Weights of a small GPT-style language model, trained from scratch on English Wikipedia.
Size: 25 layers, width 64, 1 head of 64, MLP 192 SwiGLU, vocabulary 31805.
Training: a variant of SOAP for these matrices, 4044 steps.
Each number is 200 + 20 x the weight over its row's rms, rounded and kept within 0 to 999. Layers, rows and columns count from 0. The size before them is the row's rms in percent of the matrix's.

# q: layer 4 attention query, 64x64, rms 0.161, rows 0-24, columns 0-63
# k: layer 4 attention key, 64x64, rms 0.153, rows 0-23, columns 0-63
q0,108,207,203,218,187,217,185,189,181,189,231,186,198,255,198,219,197,189,208,186,201,210,202,198,210,227,198,197,214,210,210,218,193,213,204,184,232,183,162,189,213,230,187,225,190,217,169,211,236,199,177,202,241,177,226,200,161,209,194,200,232,218,213,182,248
k0,121,190,193,187,213,160,224,193,212,212,205,186,189,208,205,174,180,176,195,189,209,188,182,192,188,188,241,175,176,196,199,166,169,221,220,185,204,190,223,193,188,214,215,183,220,172,241,240,202,204,204,207,184,273,190,187,192,215,213,214,197,188,190,224,199
q1,085,191,219,226,206,227,242,201,216,212,216,191,173,196,222,195,191,212,218,214,206,233,216,211,224,201,198,179,201,218,193,194,216,214,199,228,247,205,213,190,222,217,195,245,199,226,228,182,205,227,232,222,214,229,221,202,181,194,175,184,170,166,184,220,218
k1,092,197,192,174,191,187,209,206,155,185,220,169,145,215,213,226,200,160,207,212,192,220,239,196,203,165,242,204,183,206,222,223,184,189,196,180,202,187,199,221,203,203,210,199,200,190,196,199,190,174,185,207,199,207,215,211,180,187,239,186,226,226,215,162,213
q2,100,189,178,212,197,180,195,216,209,212,193,210,192,162,209,173,208,197,203,200,191,209,217,219,177,201,209,200,177,149,202,193,215,188,160,223,173,218,209,205,172,162,203,182,200,188,211,177,179,189,208,202,156,209,165,189,199,202,206,214,181,164,155,234,175
k2,111,187,203,221,184,234,164,192,186,204,217,212,234,208,187,231,217,228,207,155,229,183,213,207,201,237,173,226,215,192,214,221,209,182,208,215,179,190,191,226,187,203,200,220,198,222,166,196,213,191,195,157,218,174,219,185,215,173,208,171,218,211,224,197,185
q3,069,215,182,216,222,188,165,190,193,194,144,217,196,205,188,235,236,185,175,182,194,190,172,184,189,194,192,196,201,188,192,207,218,168,187,168,156,225,194,200,173,177,202,177,197,162,188,199,178,204,208,188,197,194,157,212,199,187,222,212,240,190,199,200,206
k3,077,171,207,223,199,197,227,185,226,206,165,220,247,185,178,145,226,226,188,185,219,204,228,195,196,238,167,208,176,207,178,199,202,219,212,228,172,214,202,198,204,184,213,179,199,214,210,203,220,198,212,193,183,200,215,170,172,222,175,194,169,197,188,204,203
q4,073,206,193,188,192,222,196,232,216,201,232,219,199,233,214,182,204,192,212,201,172,202,220,197,229,203,191,180,191,179,200,216,191,238,209,224,229,205,185,160,227,201,206,239,185,241,197,203,238,203,186,201,239,196,217,167,179,179,204,182,213,189,163,185,217
k4,074,216,210,165,215,203,180,184,148,212,211,216,162,216,198,194,195,181,199,202,193,201,182,192,208,202,209,211,209,178,209,218,200,193,235,174,203,164,189,174,218,234,202,205,203,170,200,238,181,202,201,227,188,234,178,181,195,158,234,211,229,221,200,190,179
q5,099,185,188,201,188,176,236,227,197,193,206,201,203,168,201,170,191,213,199,211,201,205,247,207,182,209,217,182,188,182,195,175,202,197,177,207,164,216,202,216,219,180,210,175,213,215,220,174,215,206,240,215,153,211,189,195,199,192,192,203,153,182,147,194,206
k5,107,184,218,195,190,237,191,184,205,188,221,194,216,233,199,239,203,209,208,156,201,180,213,203,220,232,152,193,214,200,208,220,218,189,193,235,181,206,190,235,212,221,205,197,180,217,158,189,205,186,218,178,211,193,219,176,218,171,187,176,210,197,226,170,207
q6,084,203,218,175,183,214,221,168,206,206,195,189,199,228,195,217,188,183,236,190,186,230,194,191,224,189,205,179,204,233,193,188,210,224,206,225,214,186,183,204,245,232,187,244,176,254,210,193,233,206,197,199,225,215,233,193,204,196,199,188,216,221,219,185,218
k6,068,211,214,176,234,172,234,222,174,208,219,160,189,184,223,193,176,164,208,205,209,216,194,180,190,174,208,202,217,191,215,187,213,208,202,162,237,182,210,196,224,226,184,160,204,185,212,213,177,206,201,235,227,223,176,203,203,187,221,232,218,214,203,198,187
q7,079,210,192,237,179,188,215,229,191,196,196,208,161,184,180,194,182,221,176,191,200,200,213,184,167,184,200,218,182,148,196,180,176,195,187,195,143,185,212,196,200,179,203,165,210,202,205,172,208,198,216,208,186,181,179,193,207,193,170,218,171,186,155,214,191
k7,107,197,197,198,195,235,177,196,168,189,212,173,235,198,204,226,194,220,200,185,191,212,188,206,199,243,153,194,209,221,208,233,235,178,209,221,188,188,189,221,186,194,186,222,192,214,149,176,206,202,208,166,213,165,221,175,212,200,217,192,220,193,224,217,198
q8,104,233,182,192,181,183,206,184,181,168,234,196,199,231,223,212,186,190,207,208,156,194,206,211,189,241,183,209,201,223,243,160,200,211,201,189,232,215,214,207,213,219,201,193,202,191,202,229,233,188,191,182,212,156,233,207,205,200,220,203,201,190,238,195,211
k8,130,189,188,191,187,145,216,198,189,198,168,156,149,226,208,180,223,185,192,243,196,192,185,183,210,153,211,178,200,192,198,189,210,191,193,184,202,197,210,182,194,187,213,194,233,181,205,197,221,186,200,231,184,221,214,177,191,197,178,181,193,213,198,207,161
q9,089,193,216,216,235,173,201,220,221,188,224,178,189,215,192,208,213,175,180,202,172,240,191,235,224,223,192,190,202,206,179,232,195,207,234,204,212,191,194,185,201,207,197,234,169,217,170,212,179,245,194,193,223,193,192,198,220,229,194,161,235,183,212,195,193
k9,071,228,194,209,224,141,204,209,203,203,207,198,191,226,207,182,177,163,235,217,215,201,200,226,187,222,201,201,197,199,224,188,198,196,225,177,206,185,203,149,219,237,169,188,168,171,201,204,225,224,193,205,203,212,205,176,201,193,210,239,229,207,206,211,192
q10,095,202,193,232,176,185,188,235,186,182,185,185,170,156,201,213,205,216,184,178,194,173,213,206,192,200,201,226,186,174,207,204,186,186,163,204,164,202,205,213,176,182,202,166,194,182,224,204,174,158,205,198,199,178,182,192,220,197,197,210,162,163,180,238,191
k10,083,187,155,223,188,234,187,190,189,174,176,213,227,173,195,223,225,199,215,193,170,197,190,169,212,210,223,188,206,221,217,219,215,181,196,207,193,168,193,215,180,189,218,201,209,209,175,174,163,204,208,198,174,156,235,197,203,194,184,191,162,200,210,170,216
q11,100,205,188,192,184,197,209,215,223,202,206,197,201,213,184,213,217,224,190,225,231,179,197,194,218,184,175,234,194,185,173,186,201,193,240,185,218,196,172,239,213,221,212,202,252,161,204,232,187,228,219,190,227,188,176,222,194,213,232,200,178,213,200,224,175
k11,111,200,181,214,197,180,183,197,259,167,188,225,191,216,194,213,208,178,251,228,208,200,212,184,181,202,199,177,202,209,197,155,240,210,163,172,197,202,187,172,210,212,194,207,183,231,216,222,189,194,183,177,191,209,205,225,201,212,166,209,194,209,197,188,220
q12,090,193,202,225,172,220,218,226,202,180,199,250,193,169,217,209,184,213,177,209,225,203,205,207,177,198,231,196,177,195,203,187,223,201,176,247,173,205,194,194,187,210,211,149,221,204,172,203,234,194,220,195,204,210,200,216,191,208,183,207,157,187,161,210,197
k12,098,212,209,202,196,248,214,206,163,231,210,192,219,175,212,247,230,213,206,193,206,219,218,208,210,182,188,213,180,195,206,220,195,168,188,229,189,215,232,210,179,205,188,187,191,215,197,198,191,163,211,201,195,138,238,201,190,193,211,200,187,194,225,183,224
q13,101,218,166,178,186,154,189,224,190,206,228,208,208,162,183,181,203,239,185,202,200,159,205,207,189,207,215,215,197,163,197,177,193,199,203,199,201,185,203,204,209,191,202,154,232,200,222,196,184,188,213,204,180,170,169,207,224,203,197,218,149,198,193,215,174
k13,073,215,199,187,176,221,174,192,221,196,178,200,205,202,190,201,251,230,178,209,191,214,209,212,189,203,211,220,188,201,211,175,218,202,163,214,193,190,181,211,176,161,183,226,179,209,161,190,191,154,189,185,210,143,228,197,204,213,192,183,185,227,204,185,194
q14,113,200,202,168,205,176,181,177,217,245,183,225,189,182,225,219,159,217,220,191,193,222,162,206,191,207,229,178,218,192,182,199,198,199,192,189,164,227,212,179,189,196,207,205,192,193,226,189,176,191,195,170,195,194,173,175,229,210,190,232,174,207,220,237,183
k14,115,165,209,226,220,188,237,209,208,209,222,208,201,162,211,191,197,190,213,153,234,213,222,195,204,190,202,204,206,235,210,182,219,215,190,249,222,168,201,224,226,181,204,184,204,191,193,213,220,198,209,168,228,191,171,190,211,221,238,180,184,214,199,184,200
q15,108,196,225,229,188,232,193,197,219,181,189,189,215,205,215,213,177,175,203,203,207,221,195,166,202,180,187,192,200,244,191,208,226,215,194,193,231,199,170,228,205,238,183,219,210,248,184,173,212,234,207,205,205,205,205,198,186,201,200,174,218,188,244,177,237
k15,097,210,199,204,186,215,207,247,222,201,182,186,192,179,206,212,182,156,218,227,188,213,196,185,186,194,197,189,189,168,206,201,184,210,208,179,257,208,221,230,236,228,224,195,172,194,241,225,202,206,188,209,183,234,196,232,173,206,208,211,189,178,196,197,188
q16,083,226,225,166,184,183,184,161,206,190,224,185,202,214,227,200,205,184,180,205,212,203,174,200,219,229,197,176,216,246,208,214,194,212,214,208,203,200,176,198,225,232,180,231,179,229,225,170,195,201,198,183,195,200,230,192,199,186,199,164,225,196,241,225,220
k16,079,232,204,186,227,181,206,228,199,221,217,171,180,188,185,187,170,173,220,214,192,208,185,204,197,198,235,209,209,186,204,167,201,246,197,202,220,192,189,197,211,218,197,170,170,160,202,209,199,229,251,187,221,239,196,213,180,202,212,227,219,180,200,211,214
q17,084,203,187,207,234,180,166,171,200,199,177,215,191,193,180,178,187,214,190,177,233,225,221,222,186,196,221,204,238,198,193,208,215,215,207,222,174,179,196,168,189,168,197,212,193,182,179,176,180,213,200,224,186,214,187,218,201,190,171,210,238,223,212,145,185
k17,127,176,222,174,191,241,184,195,215,190,196,210,245,201,193,233,184,229,171,208,186,213,220,232,190,228,198,194,192,168,185,206,164,194,194,219,182,229,167,213,192,187,171,223,189,194,179,171,218,212,193,208,217,191,196,241,174,199,178,197,210,219,174,185,208
q18,089,217,219,193,219,177,206,178,193,220,181,176,180,164,170,180,209,210,188,205,198,219,213,221,187,195,172,217,217,175,192,230,191,191,229,200,188,197,203,195,201,202,197,224,210,189,208,182,191,220,215,170,195,196,180,198,219,210,195,199,200,199,228,244,116
k18,110,221,202,225,213,209,197,211,263,217,186,227,219,196,202,203,184,159,223,197,220,209,200,193,170,210,202,212,223,216,183,194,243,248,199,181,202,195,190,168,205,185,207,206,184,218,204,210,214,230,224,180,232,205,177,225,196,214,187,216,194,192,170,219,218
q19,108,192,239,192,227,215,198,174,210,214,179,198,205,250,197,229,211,198,177,195,222,209,176,173,194,200,185,228,201,226,200,235,208,204,212,187,228,181,182,185,187,211,179,247,209,189,202,191,192,226,192,215,236,224,222,212,181,215,208,185,238,237,205,206,210
k19,073,181,233,207,226,194,191,216,201,216,198,213,236,197,205,184,189,204,221,194,221,226,211,226,184,191,225,191,222,174,178,218,195,247,241,212,230,188,170,185,217,199,180,222,202,213,222,217,200,205,232,217,221,220,172,217,167,217,191,226,200,198,169,209,227
q20,097,171,162,207,185,169,214,193,177,191,227,178,219,189,201,206,203,210,206,216,211,217,195,212,162,186,240,140,205,202,208,175,204,205,209,207,170,183,195,210,210,164,218,190,170,197,198,238,233,218,203,219,176,200,189,234,201,198,209,189,198,230,194,178,198
k20,074,214,179,213,173,211,190,215,206,216,202,183,199,220,208,218,232,213,189,207,182,171,199,190,184,204,202,215,179,173,204,190,191,178,188,238,169,225,196,229,211,195,157,214,226,167,185,181,197,171,192,205,182,195,197,193,248,181,204,154,214,204,244,191,180
q21,120,166,175,216,198,175,202,211,192,140,216,169,196,160,193,184,205,205,253,208,199,193,218,225,192,203,204,175,192,207,220,192,209,211,190,190,184,167,207,209,219,194,195,182,188,215,254,207,208,192,217,202,157,185,200,226,200,197,201,207,191,219,209,191,169
k21,094,217,200,176,171,228,219,235,203,181,192,195,216,206,173,197,165,197,222,215,175,167,180,194,201,196,172,224,172,196,222,169,204,188,220,162,181,187,216,210,202,183,232,179,208,180,199,162,206,212,196,227,222,198,183,206,174,205,214,173,222,182,170,219,221
q22,066,196,205,190,181,225,225,220,170,183,215,175,201,190,219,178,217,171,193,187,206,237,220,210,201,194,173,204,203,209,188,249,223,210,218,217,183,209,178,181,185,184,202,169,241,214,190,192,171,214,216,167,169,196,225,210,192,227,225,188,188,220,231,204,172
k22,097,225,193,162,202,211,214,210,194,232,175,241,215,211,187,197,201,172,197,184,216,219,207,200,174,194,218,207,241,202,174,217,220,234,227,183,186,193,240,149,197,214,208,204,188,216,219,205,161,205,214,187,196,210,164,210,196,188,219,187,194,171,179,188,207
q23,104,222,227,157,202,204,182,178,200,206,205,217,182,238,192,216,209,187,197,210,197,158,203,192,221,170,205,204,175,203,206,209,201,194,209,177,238,208,198,198,218,193,211,196,209,216,218,199,202,184,221,213,264,237,230,220,199,206,210,188,230,223,217,173,236
k23,068,207,217,171,190,213,197,176,196,190,218,227,223,182,193,168,189,182,195,197,202,208,222,235,186,228,234,210,233,232,180,175,198,217,222,214,199,202,174,196,219,198,190,209,206,200,233,231,168,233,234,192,220,230,169,220,161,206,195,208,180,190,195,216,188
q24,099,218,239,179,213,216,164,218,204,181,192,200,217,233,206,197,231,202,233,209,204,202,174,197,244,202,183,204,202,234,193,196,226,189,236,207,245,186,197,207,219,217,223,222,213,206,209,188,187,183,196,220,251,217,214,195,207,199,223,202,229,229,208,195,210